Weights of a small GPT-style language model, trained from scratch on English Wikipedia.
Size: 17 layers, width 224, 4 heads of 64, MLP 448 SwiGLU, vocabulary 2048, 9.94M parameters.
Each number is 128 + 32 x the weight over its row's rms, rounded and kept within 0 to 255. Layers, rows and columns count from 0. Numbers have three digits each. The size before them is the row's rms in percent of the matrix's.

# layer 8 MLP up, 448x224, rms 0.168, rows 309-328, columns 0-111
107:077140133177154143097128149079144126117182128098177115107104118105116150102126157170140098112163112106156137152137078151039116156176189060138133113076109137141150109156114170143201069150074141091108198084184106122133106086103075157103127150095203184149103112182146094123137148083114155135133189162152116126136127191157139103123150145112
111:136102175133153138117141061115155143135118164206156055112128096174095126070106113103156120112160122144193151078136208119105155098138149143106133124103128116086141082117156147125146099146076115109165137121088069094126133137059126106120156102137104181165137111102189193111202114138138103175114079136150164092107154097137163123136098174115
112:191123052030172094167125128146126140082172119131087122122155156166093155141127181130143162139132134145114120158114155129162184109149142115116091203131152096090162131142122092149115183140154137078189147132190116113140184106059084164209159131142124136158156122112104167138142115144145141154072097176124123132108132148191156117140173107137
118:129109095157128172158120109126131066167226125164103175110183119145138167118171136170164142112123114112090147153138141216091104189136145148193123065116212128137120115163157160128127096110177142137105131143099172141066183133136157140123156189156170173143152152070090108140165100157142108128177165117081214132069091130123087112119110070138
113:188139157129113078156162112090121163124091116186159151162099111107128111124154139117139060125095093086110146179131181150170136141119154085105130167128116142130130108093134217167215196114125150137114167185113076153152146165097118129111141139108122101157111120111167155113152104189123112100124118168085068141134159181076132046132194135101
105:109136125181147092107088122106157104111078138096048167158110122139124150106189139171180187060080176130063149122152111121170112104137126153081120090108135116087132133161132112113089168111126137145085138128087057135146171093147138165064135143104162109100121167114078160114121115149130080135159161145186100178150171177119136108107148109140
105:096126153092102154092177120125082129090141158125163069117131125141092124089127107120138105113118117203054147137101137096189100093135096112125115124135141157204112125138121173109151148145150141117134085128143105120118138120139098146185165107128133100110148079137092141129105071074142098129140103122064145141137117048150161110117118137096
104:078119103110162146163171120098136161127131072191116149212105128180119110114138109163133128176142157084167162143171106128116188120184170147118128107100131163072117209168098108150158143073137139159189122093128114086118164143094170154123110122168123127118156131104105117132155201043125129107192135072151088150136157113089092135116147110130
111:134136155149163073134104152077115153106119090129165076100121112161163206104147102119152176159193123077094096110154114148118173116099058146065109091135143128128139162137182173109126104081126081153113138130004125114108182078124085128082094122124131138128171166127092105122101074100141119075147162141165126154146086100153088162130106123063
105:098086133130143206152098117106086115142154175112155169080084154159163152109175142180127121136126155158123054105090139121128150141118114221103129104082165120144093110137144143114150183112148112162092096121098137085184132184139148121133141111138077124142211157172139114166129116120139179132147131116109092138203088192089158170104086102098
100:118187165133174113130127164146119081102195112225145169149133127101138127107160126071102121142131136152179136117054096073174135138129132161109089134139079131101169146084090144073165113139077121159178131109116078149192150104132066098077166144162108191112098163147072116117142130100126130065121110156164139132118124100108177154117171141155
094:109074129126121141095138145116109131149189094136082186076087158076124103086087101104141116119168110110117133141162116136133051188121137150068171152128186113160088122100145170177182139145157087126137163162169093151109141126058132127106127134121051157152179053153137146201066146183114103151124158137118205157122124179129101136148180133073
092:062077150131108176113130105139147146153164121157169158105132144126081113145150140070158132204099099102109087185193130143118188167166045116120117191146192126139132135117174156115166173125122222117112158098135141099091183142137123114131151118201033058142114186144207112144126111119068117128087109131151080086155156146141130089136115174135
096:196127175115095065120123095132117079186125145111076108145072115044185063128130145135121144144106165127068140153163072086095115132160164132140127132069168113149170152140173174174161100166149099148105154106132092169181101134112175097106139141140129120164103144133139129132136130139115134187135116143158091108156179132092092163129181132137
108:132174181111169152090114175119132116096112155133118127127178111166122176086111153080156114115131125110181145136111106121097113177069100146155131103145197119093125114147177126097154156151087091115192089100137148124135151068201114155169163112150148132069102152164129089135188116123106143148124119103098157100155202185116169185110109146129
108:143129147160165110134164118153166097206183059126172066140136105149126145110162110167111145128118125102161213101134137099125138127110109119084105170086117116112184104075082145125147090181042171186169144092115116220122094099101141131158110110133152143184169101162115123133115100088171145086098154145123139119141092153137140063137092119087
102:110124140155197163185065118191113167131089173206115063137168130123104060088150101131132083169198086089107091123162124112124118117096193130122116097122110170134122120104146084192108167118138130146131128127157100177129127095172122071094124171119159136123131103167126185115127072133118068194028145160090191114106119124154140182137086145160
097:166165141162105083143128126131139153128096096173161142106133132115062114120101100123139139119107201111181153188144106131095114073125144163082137109078133123146126060130063133186105165119046139155172150130138137101123134183088102111105161111155121127092129139172140158165122125102097182106051174122165099115145175205105117119112105137175
115:134153166118206092083180113086125184116117140136140125182118166139143123162134130172143151084161118116139109103110165162168156139154074175132124123138148141098121108140139129090097178130183141077100105109178090145154106175187157065118162102104063165066159151101158103198125112097131124140129145154140126094042100071082145170146110113147
101:110136207126105150080119130139117137194094088149176118126151138118150101178112108085064169142126140136156086150109170069135093137173117136169102071129158113116164062143110147087197189175120111136116113126110124143146121161066076084122075116094118173110139164108154128093075148162099144121103138175119121187133170139168142101105068130125
# layer 8 MLP down (transposed), 448x224, rms 0.239, rows 309-327, columns 0-111
105:139137116075122147138147145142153117171184120145131180173150069159095181081170145115149079173104105097091163104065142141073169118140123102139155092146128035158109152148096095106147126158134140068149153156182162181117096064074129140191098119101086134118151109082162159086101142091143212125120111075185096123082235112118157133129161105118
112:151101116127090156161099095099141109186219092119165131152095153121111075132045095162126083132142139108137089114181191128145158173148089119119081165096123176157129107171152141121150069117163145127101111101130093093171162143172104123127167092127070094129168110157107170098145076149093113139104108150149189164159093128140109123227095181118
100:167105108135112133138126127188121181106119198087139164131148114134091175143166142086134135117106117156141074143136117087150182126176116138140086120039143160109114110136160192082139141174133132111139137123109071102109120150079154109082119136155154164145146091120065093098121169121095099149133109127097090127154203135141221139143204113137
101:121122150094139105157123155172111200120151107108129111118102136153134093104134120102129125196091129118095144143150131082112159145179124158082147101106091165123139134137144141138112113159180135127151124168173115157144126124147117105137109116139089054135095143174150156133114157142118146153029121179121070180144139098059169124074173113148
105:159133127044111137079144090137059091116147153124118146103144130143114183119051104097172127130081129151130103243120045106109099078172067099182124133162165159045132169146176161127133093146176135098170068126126121139102190106129093127085126121178097148125110163093140090120085146103149119196096121163114144117151166076133175143163127102165
107:139115100107119092102067079135173136085112149179095172148161139157130158142110124120124131058053138126172172071118127164155146091073126094114157096152130142126173153124118115141132143159104162108140169127066137111135170148109178134102085145121102198129141186043132100154156207114132092125146124091139151208184120165101115117135106152046
098:110083116118151177086142114101126072091104142132186106119085160194132094186118125143099094143149074090133133142138109173139105123136131160130228141100153156092112141180138131143124136167132103212144093086159088181155172064097095089134108031161074146107151139116130076120172104121125102195129088133091112082116188150092169156129085111104
104:162103109077101179155146108118106196049165118141084142175171145192080145165152064095116085103128132141145091167103107089200137146055157073124164139165086187100124118126110176143130107127137121074161157108160165105086151175138144099127119092134140143108090163067140123170128139133191119163144164117090110107130112119084105074144147123121
105:117157176093139080123119159166093178127068147137130130132093142100076152097097103118103115109117169161064137132143095135086167123103156058174153164192085137076158112112110092138132118097187123174108177164123134121135132095113085127080157178124087160185174114135191133114093175106133118143160128085089111123115090156126141122064154134113
096:097103127132122181124071127129143087097125151145109114158117154040104127142116100181154140155210147114166130151133129110120086127117149121117134090146161157119130116164133118135160107191228061125113083075149109114127153194113119092115119145152118166126127078075099096138177138143165133103128137120071200084120168103133078109157110127142
106:112162142112128140068124135143083134061116080203130147161110150144149059131119131126069104108094167142139113126141141176094187196103105083108081128101144131166085176115130127107138116120166078137096114118145098116157088122111105125087095126174139167101167164117073190123123090106136123152119148182126097069109047138064123164058194146145
099:138146132146149053118152134069089173136136045128074124147132094112133171178166171161053166177061135130133109151155124168117128101135091189093126097050093134111137108116101131125156107094140154074144143143162168183172115147168103104176157144145137138093175093144111163117135149196148129164104177151144133139110098079147148165074152158146
094:095078116118159138118129091134184120110131171132150103060125096128158143179130151138120200140137137118148102119138187204165115134117141117141115174075106090160083166117096122114146169107167115101101132143083173098163157123113107089125101179190158115090110157173121179125154054136193080141125109177108122103122099110106198095111060128109
095:115142117135170119143153131125144117095125095119131118066115185135081171141095222166129111131106207156183096140154140042170113077140110124052131062123126088100092166176118108118113133132122161177119140134139188117168162070146126175114128110130127138096162097121114130080081083083150126179117172101129126121087102116093164088114129113132
103:176117129156155134139181113133102120085131114128061092145188101096117118084115181138105140123123174179106156174153093162156120143151184082124152071187103140175134098110094146098135082125136152140081124171085073168118165119089171090127169149100143176099126155166132143110166150145142130073107128147112121115119109172158116142143195117153
107:130187110181063159097140135160133099191156111132118075095169139100138128125173096143174153098104177055165160156100133125148125100169175129129088134148061072137130103142081193119128118095104116125119096179176160128136130143141183150168071109142126153147158112117141138177130139113153090132105120088117147144136108084131149109047094161125
104:122142134176108163151096137099091118127122069130147115106142124153149132094096143152127118090129158177149149129125136069161160113139182146078075109131129086161120126185141121205111167165081173099099174093138155172105155098146153117108066084131135152138125133090132133137153097093156137135149194174158175162087150142123132127168078149188
098:161170191129137131135107137076182138089111138196148156155087171152135126101126143104074104164126143131176130153059138106162126056139125128103131167131205086187134133140108100110124165134120146148112095163106083100141097117119094163118108075142110084174203108110202111142154119158092088115148111137161083105186144125059124177139169136114
106:172189213115133129099149137098144122091191096104177114153144087155104127097070170097037123096117200138144102094090162106171072083115115130147150088139133111072127134155108137113092123200198116110155111112135127109132116195167157117110085116097136177093171110074130133116168158168146087142140165118166140119133129133106167163156089130116
# layer 8 MLP gate, 448x224, rms 0.173, rows 310-328, columns 0-111
111:105164067167132136147137125148111105137138093112122164047074109121171106154124110145110143177101101166095147113119136104121170156120165130188164123120094089148188109105106112114065135168156105168114170131172175136072092161176102154095141105126128155099145148170107096178084109097130166110137141165178141118194216130152147139121159101063
112:124147141155133134133152066178109108170186138069148190152115150113190063125119108178129150151108122152090123173104153147128173097125140120107069121088073124074154155113127129114154137051125159127084138100105154115127089125107172119081090110188127113132179098193133059134158112169129098099082164187118187117150179111129133128128064175098
115:106202131218127172154130087094129113117133097122146156126135007119172136120147122130119171130074093194152101115139085160175152127129130127087138102093122186135132067100102118152060140164149133086139101127115078151108124090119088121130139148135131081098139067175110114119116127147206211080089145109133099146152105184088101105131124143164
112:099095086090110147115174123125155107073105101109094152107135115199120128123137111181138118132198091104173124142151072128123187124097148141113082117138099110161128079110171139112137177127120134130137100107130130095146196101171132170178134156188115133121116092045136115161120094109128093147086158121149161135124120123129190101111112146138
107:148078135145148126098115109128191102128083078100085133094198156165184065085099175123133114132118121083132159134092090138158147109117142163148119063095189103138100146083113079152145134095067173104151160114134148121145161183048115105071127112119168105170100131078090162176099139161123105077126119138219136123114164141114126113138141185071
109:172115154128053143153105068128162105098092170110167096141119095184171133156136222163102138151146147147109110123121120129111161094184102084110105180170148106193111121138106147196070172159140150156121100125128151159147087086141156116149153116171083122111149102119147099065129128136157110061072167144115173127135178187108133158120154119102
099:120130193090148094186047136113092107140146135174132159142088162113164117154126102101091141171178129114116101117142122119146159152121167113056091178107119124162101137165102092123120195073115141123163108154064126115079105111139162182109090129127088108134188129131144131138094143083165117116091151137090111154101181077163126191136141094138
112:113122150162130171166109139095089065156092127161175157174123189090163136091138081162121137106153161118140100152107126142154115126114124170139151144164151108108154139084162149112113129127150140121165173164077149107139140116186114172136130173140141121063214143087143113145114111161164084148093151121138120118119123125145097147126143134197
101:147187058098158084128149149165117101137135115157133094110121070117138085104142181139120101159112053144121160124098159156123163128157103109140108124148159093077084133114180133149185088105090110156133124123112120158190110089124112131154110100121133060084102104123114105148141091138074074105169119128149149116113094110082136130141193182109
096:119135154165126115155071094129095151120074132175118167152124145183144107126103116115132099111160095133200129136069164126117180117140130129196129076160100170160164192122124100121116086141137172099115105056075143077208130082093101107124157121148077138151096086172109180095077129140112089165142104151133098167102046133091144124146173146050
091:110092086069169139126166166114137103104137075118115153091080150105132096064103119119134163115187122113117146114120108077161106130071134064080153172155139104131084100121094080155145142139109113165138117160076100171158103186038112117143099165073057147165183137136111123212094150173148112097140065103181153129108176120085118061142128136115
093:142137087145100148137123143154086103137143147117124193147105133152117131112173121147167122158142200171116202141114127111067123090093146173102152101101098154195121111145111174136148072146178108169136129085102078164179175116096163116087107139125101110154146112128172109130133181179066157137156159128185129129157175156080107156111167139100
101:110175128141141019187088148086140103108209134163129122120126101123098110090184131120069185116124121123144085093110186120212134120100101177172120090093114074159163116162092161153139156096117103114149145164092100216144103102128174137101176126162087170140080094061186124120133080134139109116086133119146120158114105133131139075106116144192
114:146184121116125165133130108132157121094151208154122072109180144090115167092127103132087077186124158079095097142119122077117170096168145111120090110168150145084144128136130098129111134085118085152170143139132113091115195093122168164083191100067174184164050164143164175120152157170105148153164127184109109131174181149111139188141101083076
106:157128085164103135123156126149159132087156138180129158125126178139088113102142111113142162157209146069103203113105154150134117038109152093128119141115086111135128108215186129141109130137088142156147156079097167149106148119165182148127129081150151150070164079123102106162090117178103124173107157102138095145043210160110085056118149103133
100:090182138089085122118134110118143116124075129122067142096105097121105178157136155140160108177113119129110151080116168130115145151095121091061096173153145127121089178134145117162058102113191086114130111137106193076164209147182138155127116123155153128141112168094155119078170121126120097158151088135123094077113161084137139091126104136050
103:141122110134212128174089162081063181151154099139112155066113128126088105096146144117158097060145126149138119097114121152113102097107106137111195075079146145114172114140103138178051177101122129097109139118178206049164130152121162099088164094142167166146120144110134111198096163103157097115154164123188122107114138146109149071154119172084
117:230098126148126119132135168095073161114149157108141173106106114099117140132140158146173135100101157160085153138168128112135111128084101094081093137126117121152141162155169085141165128155126101125145091166110154144145178117122141157131108104147135131173103136128132181120194114140098113107028098170111108101178199113132111114117160117195
099:159094100200130136116107128127122116090118110126056149151148151155161102130153124142126158095133212114170115073158128165181155114084200064125103125111113138097092130105159114095090087063127122126089140077158139097116189198112147148158118115152112134085141121183130126165142099096147057124149146143100093144144127120140094094120099158118